Each number is 500 + 25 x the weight over its row's rms, rounded and kept within 0 to 999. Layers, rows and columns count from 0. Numbers have three digits each. The size before them is the row's rms in percent of the matrix's.

# layer 4 MLP up, 512x128, rms 0.0695, rows 176-225, columns 0-63
102:472516473531540502514477484529545535535482461498515469530496504514471534498510503488506452484529466492499490491485485516524495541501499556529485480467480487532503472467486511496476538494520513
089:503501516464487503491490548501532478517514540530458509432503440510498451520516485460479492453527496470498514498442486442483537490529510462510551511494469516502483517522547511503521482495507509
100:521488521518477490454511483500512500562500483490504457480494463489481519433519502470526514470519507518555533514493456514513508528481518523545482507502449518511488551535492506501528472498500513
088:512486441523507543488468477481527466508497460506528479491488531511506497497510483515521453503513558525497527528490494511507505483464492570492474445488547461522543480518526467485515515500481515
117:507494543479508478502499493495495489522514491503537522453487475523478522499513498520508482487487507500504516487487444485511494541514515512512472471509489514520532462509478525477518469526493507
093:472419516527471448520483505529520486502530487491483524486491490511461497483502486495511492536508531517474489458518461510475480485484481513494526503517499503515508531505530544458484504500464456
099:509469517562497511454463506487491486580488502468477500498536481502458498465504499505502495479538492489531533492510444494496542515533476545491512466515515514438499509502500472495534498529499505
103:498481490488508520511496464555490539506510501477487451470482503495513536488519544487479459564499532511535530480487467512493529520474537521506549489498502535484483516512498503520500466524506484
109:509502484522491448506524468538490552489529479527489480489485479480508493499517493507520488476474541508486486509481495472558500541556536472504484469517422495514536470503515515492515454511496517
093:476497510546489484467498508507520509502545498491543533520507473481488485485541462496522461515507508506470475470501502485506492512528533544551535563508494522497530489527512519513505484510520486
101:492495493499472516499469518522507496471493474493498533526479450452442457483526501426528467502524518440516495532496489517484497519483478508494528494489551511530538483492496517528493512526497520
091:445491506471482487542490470488490513478549439485502474527502448471490496489533489498497489481541506476493521513489515461562499508516482541555471480492487442495517458494494540525488489501521497
090:487477479520507511493506500558470484478520524524515494512492510450505486489487503471526525505525539546511494521465483477490489535454485506528522494445504495483488468503523516533538513526549504
105:501496548466542467545489499535464511549521492501486479502547466501494543488508495477525498490497543489512466531477438552444472512484535531499506502494485494525485440494521517468515489516510526
091:463525485517496507486517531496544501548495426503475516504435500477468508538518518508468490457520465502486487493477478542496505490506542488488514500494513455519490491518496502513509513526525537
104:523491483516483506505513475517510536495531494503464530505449485489485488514513514465481501529469542488513532526508479546537499506509509473507533533498476462526548469497519503499472471498544525
094:486484544489526471477506536488483502497544522510529523442501485516485521511520508482508535471439476492458538540499481493519478491485490498500508513527533491485506500501514483496541462483499516
103:477495527479528511521474478522497519545546427502485528495495502472537510463479536447483488494543524524535481479503450495498510501460525513543501480515476514470496529498536490544475501526545481
101:488513485526560463471536502536504530528480499480474488521524479492484495471505465518476506461483469527474517494463475495477549477548467563489510457491493492477464483510510484486512487493489491
109:487488487530536501556532464548510497499522429507533469476499479504473531486467481543500482517514500532481466489494485490468443510521468556541514500519505486494484466513468536506511490493550537
105:488469462518510489509481492502532525549522439499471469498489501500520493453534497497522510480488502501509534498503486543501562488489526549520523473489487482490489504505511473520505549529500516
099:515511524523503491477543486540546509532478502531526466509503497465486541520508481542540466497509513494493475497458436494475517504526543544538490522510460445508514544493487516506538495509488481
113:474439509467489489520503478489527547479550514496495480483477479500452466496498501483480494511492527527489546435519484497513539521505500481507485523513451475454551505521491528498549477517503488
083:506472512481485487508481530495520489548509522510508521445515539457525456510528544487496462542473544491497510500493487504489491559533489511530541510474493489491484537472493521544515510480476477
102:458469494498520497503455490507506477570474474495527459496447525485525532471488456494524521516463487478485486518502491523501493495469522513493519541467475534485517514525549530494466543490527519
099:487491518505490538487520441519487526516519496498518499464502478468482540504505476449530453536498552477495477501518488488527489524447482450538493518487489468512496500506508523548472498491482524
104:449533490531491499484516510557519508486525476530521497509480457515513502484514526513530463454535486444488495494473489547501466507546516514472539518533530563481546475520497486515558470498518479
115:459486462505492479510466478540478503551498524509507494509500483499458499501545482510543425466528474517561464498503485477497531489502510503513525449482476537491502502526525501514501475536493485
104:476514544527496471505510510522493503464499496491505522465493493505502554472486488448517505503467516530558476487503502496518500511502541498515515502504541543450512471556483477519509488576512520
105:470479488485494448514528454535505496489512507463457505502454453487522529493483508486478481509488496463527536520476513515536512541530544475534511508486471493507568492499489560489532475523515517
111:455475466529481511494512493510470527525527500523461536486469478488491493519489492508473508520499542504505458482462504566511524496500533541529532478526494473488508481515466521507490505503525535
098:524510490582518503497531478520480479511538490534498497531463499496472520463490457515497462506551492536542515516508504509506488541471500544527483465513479494536499451486462509511518467505493503
109:514483533525500493470523464524515486525513468523507462498541508535473513430485486480555481482494518523541449492476476521504462504525485516535498498477505540493504528508518502494497513519536483
088:504502516557502504490510501475488527485481468507454497467492531526478492518526518494548429483558504533487529468488481519542480524551499511526520481474533537490520498484478533520471509497442515
100:483469484544515492491466481533535528522502473467521480518481479471517490510490506527483528476482457516562520475467523482499527482531474512539493495482504515484487472467500473493459497510489458
089:510522491498509465536443479530476489533505464469479529504426494483499520504470507482482502496473513528479509516487525511540487524462487524501500479467490472482529486503508515498494529514574535
109:502506472519504513514496478530537487497507429534520510524510462522474511473491454480530467499460514503468466481500489469523485488510501496506497487484471479503550487535531490458546495509557507
106:494471500475507511538461523491528504560511525480472453520508495530504539474478467475496501485493506503511489468474444488478511514521541559509484516478489501496516492468534534472506505496518501
088:485486533486503465510500503477527467463521467518496483452492499536494484553496476498518504529475511454451513499462507460503516533531528488503529541527509547504547480493538482524503471498524474
100:529483515488495522475508494478474504548539506514520486506518479521513510471511503481503476498528530463481485486528472472560480507496526539501511487503506516500485455528513524538539529482532534
105:418510524487532515515513452476493481509480496477505492488518482524474515527504480502508492519508532511486488480465487507504470514495477503491493491492490548506488486524516534469506508484520509
091:502501528545544453502495502511529525502532496473488527518483458506523503548502529534471488480507492526510531507502495492522489487497476496523513491536473513518506487509522502521507487491498508
097:521469501505485494533498513500509491480504522470477491461511473507489502491519496441527518548457547508475500526498476520476483496500504525497515530516505479483523496530502522545445514533508530
091:510508509492508507515510480494526490487484450463500531476504483456519515501484469462481532478553497502464499498513467514522507500566529533500476484527507487502488463481475520475496478492555500
105:461506522494496518515461455505498509543494500451483492528533542536502525537550486472490505511518470470505494498472521526534500515523460505517498495514489491428497466474513564522523490519516503
104:483473455513502507527475478524511500566487464506487475503498506487480525491516494485544506532517506487503514511492467495476487509487497514516533513475494537497492467489519532531467507489507524
096:510462484500500490546518455514518498502488529470511527507501529508507515515478499493473464492434532481489481473490482504510559552511518531529501525535534503428508453506509512509461484501491507
103:513497501527542487507513504522486514536511460521485478501503488462508483460492519495528476525536522467465500504518520498545529474496547543491476499527528493505498466491540472523502515498566539
104:517441499497512504489524504540529507492505517453480518546511497492510488488509468477503509519454521520524524467438487490503524516494486493482532493536483465444536508550489548504470499506527454
088:486504478486501491515477481476534496506504473525534514484503531508494529480485456540512489503522457503458604515486528484529519495497474518514495470482528495493497505481489493514490498468531543
# layer 4 MLP down (transposed), 512x128, rms 0.0525, rows 176-225, columns 0-63
112:492488513482473498520476490497492544498556476490514514528554474452508498482488529466498519514484499476536481451508508443516519497502489532497470520486496505514504460484503507523485519487489485
092:511561479466491491509528457491478484490459505486514455531483525509537508505495488490539512487491488547492479473517493552494481522487551544503468480500530554522494499509497507499517485539470492
098:534486501480486486470462504510496500485534506488503519480498482538516549517506508471505511491500501479471432504520451529491503491491544538477511505538477500500477502522519451497496478558517526
088:496474507530502454512477516510473486528467490492523459508491498472468542476476470436502501479510462538496499493461525459536510508521487477464517537479500523508439529526504531476521528514550519
125:489517486511456515521531480530521479509520539494456526526469524508469502522508480476516559478478510488496499475516512474548420520502494506523453510481518527525505480493510501473463476522548469
100:533501491508473508477553509493476509457528502503497506507514514502495491516496477454497512513502445490486522528526500486506469471508494453499462495499470497510545527493464485521475486480538516
103:478480513514529471520536457477530473506470504516501493473510473478478533523520526505513529507529541553492513492482481490512538553558506525485485494470554503476502476486494509497505468525517475
104:464503486441489498512477500463507472528471504530492528489520498488471521515493473485511559503473490468499462502480487459503488457519504474513507538479510509521473477479503507483513519479523516
109:505419485488488490527492485506504518487503487512457507504487483526462445483472490407456492475484498472502512498459521480531528492504461475490490535514479527507533498504507470517506489536542479
109:494446475524481486550511503513482515461547525503583520492513483472469486547474463434495474473494529487490488467468479459485535520496514498497485485513500521472497515501515478526528521481553466
096:506586497492495489479511520485475497561495526513485457488506519523540497510486520493514506506467486512501505447541540510504494500522471508516487539556492521511480504507477467515474469447474531
093:492475494463542495499528499534505517499499536517493476496480537485489513505463498494506534460468535493534467509516522536484457483456515492473563556538533463520475506514465504514509488474460513
087:502479531527522481485490531473502484509497515504501492476490453518478506538536541472521484476473518508499499513474500484510468487476487465550536500574492498518528480483456465491490474472482509
104:518497503492499506526477537484504508519521474528526525521487542466524507480499520503506546501514478497517472519532481512502481476496502504506523484529469452494482466513464525445483508494487507
092:480538464441428516537478486533518524513464489505570476483517439499491469494517527499491511559487490526488485521452525511495498487499457514480509488516555488493519525478504473507517490454498495
104:474513492500524495545512523510519495550474510486497541478491502476495495490436508480526491510484538549522510549513520494506504503495453458487501531482499459520536510514532515537517486500527511
094:468510455493483514512491486531543521503481508516489474551509495490537470519493496506529471507535543545535489501480495486518480527521483513502502485466476489477517523544458510485476524514476464
103:549479479447488497508501552464472510467439478517465504507521506515509459496465500523511484514505548505480502486510498462511475533518511472518504467467485522513498489518494484538537513499506521
097:496539517490467491507505510447507484499554485503486525478526511425564507543488494512512468550500540507509486513491503453491534505489493510493486494521562500509504514552524513519472497482517505
111:533430520507494479506473522519492486510504464494527495481488473492531523475462498512514514530541479476443503496503522546467487498541475548476535492494481489456493506544501533497503452496520517
104:519525487493524513538488527479467491519507511522500474516529508446505518490521469459527498499501522491470500497547502511467519479513528455487473462550505522489476489483457469508510508456476521
104:490485475512493509509502484447510529485474510493489490526500552472479473494491518493484509524499530496491544454520526497505518526502480497500529484411487515472518472509539480537513489475518513
111:496436507531434520461493478513534505499491533518484493477564466485514496479502518489485500446508487509519474493523499448551520474493477483501524512455549534449505530520480467521503503487533464
086:524499490504523505491477475497494513473487480475480498518454512548452514457505467476502488425494502510492507522481492492493502485503568458522496501472520538482524461510506539492498490556498484
106:468526417505454536488473459527491500474488517462519514498518488473495536522502518507478502492514535498489523478511506500486459512490489514520527493552514483563465476491478472459502462516527497
105:469463506459512508519516497487468506545469491522498539479494490481484477482494465431520491497523478537530492504539481506545523503505483483472503531498529493505534464473487489517510525479482497
103:507547451493515514496479535491463470490481475513481465473486494488529525493513538525518490500501487539532495497494568501516468500505475507546497486477546448538472518504524492488521488519500541
111:497518518472501541524540488499458466504488537520520496519496484488523540507454484455515484516562510544518497477500478524469529537477519559479502457486508455437510517521513515504498496447540484
112:475466490484492520521497522459485452505506475537518505518469484502514447508534517530469539453478520477486499516545482461487467469518510492492502501539498502491493536479474483523459501494504513
107:472519499446518512491463478500487491491471514513552476457546504513528525510488522499497475518492548516518492506520498538525479471520479510491541498509483469513477476473519485500502463519506516
108:417443499482504484523478498507516507496492512559542526495476493500505518493487489484468489535530461511512483489515500471482489519499470478500489511503495501524523522488485486483544479467515507
106:525493523505472510560513472511496458499534522515527513512506528514494533443494441497507507509484488522535484483504466479461527535476529478518493519506513486517517494538514476470532451497539516
113:477542466457465481511496536530489502525507523512498519495504490498498473485535486519467461535505526543509541482470498485466468507481474475480483488531492492521575510530501511519516554461444486
090:520541478456519529520497516533516471493532543530507524504506508512450491540474511480466543561460521447514493497498511517483476494484520513493461495540475466517467509525491469505479455431478500
099:547499496499502532453497546452469548516553507513545470494491513499473503516506532493485523490480472470475455531526491510483510501497523512433467496518484485493454537522462494483471495479458543
088:457505509507488495505515486475498509504474547540521503463487471526518503532527541510505517478503503475528471506482481465490506477495507459496445479512527510499513507467511469515514443521458457
096:514502520504496497489522496506491509500488524513507504466532492556491494430527501471465446555488538455515512529494521496528510476477489465513495525563490474515513483511518512503516501489518516
105:499479502530447490529515451517522498505553458480483478467489528529459548473495521504449482503499496525525482504498464478505508463516513541515491490504526516501462546496480508536485521528538521
087:508516498520483514452497499516508518525515559534475512519535525461498511446492470469479481506505508486503457450506494531468479480471448519527461497507484466488510545494464520473499515483482506
094:506522490497460476473486488552521526473492487510490467483449523508538493460502513510483492508497472539500506431484541518514495490510506499498549512465486505535488490471513510439477509514520504
102:506497493478494500464543506529563452482506496472512520492494466524494481504494482521497513482491501494504516508557519517512500528500510463494514524517521489468513491480472507539468527489520545
090:508499459472505490514519466501467501531495508490498505488488547491467481500520467475481512520504528440504478508496549536502474509535506477507491515478504472514488525495471481520470503555478566
096:525469503524532481469480495523510549486496482499477576578491500495504505501515469503435446476475462507469520497499504462505524482511498466487493480503483528473478500498499479510519509502481466
085:503548512498527468488466468482473489522464490546491497498482528527493499504498522472522511481471501526509505473509479457513514491490493445514495507507500514499498504542499504482504509526461547
103:484487469477528541479522521492520518506519493479516520476487525535492493509511461477503492490510497511529499505486535522502445472470482513490529470526444455537497478529472480475503486504514498
099:480493479501520529477506555490515500506471467455489470497526472512512467511533487500520508498530514522474563541498507522492531457501473516480516462497496502490475500533479543497493467465495500
100:523505528527556483484515499503527514507553476487485476500533498487498497496494491495487489510529502517514510468496483486484513495475476485437527495479516494533478543522446562481498486500497536
094:446593472420468542502490478478499524462483500517512503469478541469531490493489520484502506515482534488503522468521503509493533475482459488483498526507481485540494498499523501498476526496472552
100:507512481524492498515550546515472511480438532469483478509505491494473498514479494525490490488459492513521492452472472467510519510500474483458522517465545527503516536533546460507533491478488478
088:470537470540534517486528497498458518521486511523452464478497522520545477523513499477482471522484495484515433530508488525491454488476506473528479469505508451493494506507502541506504506558471485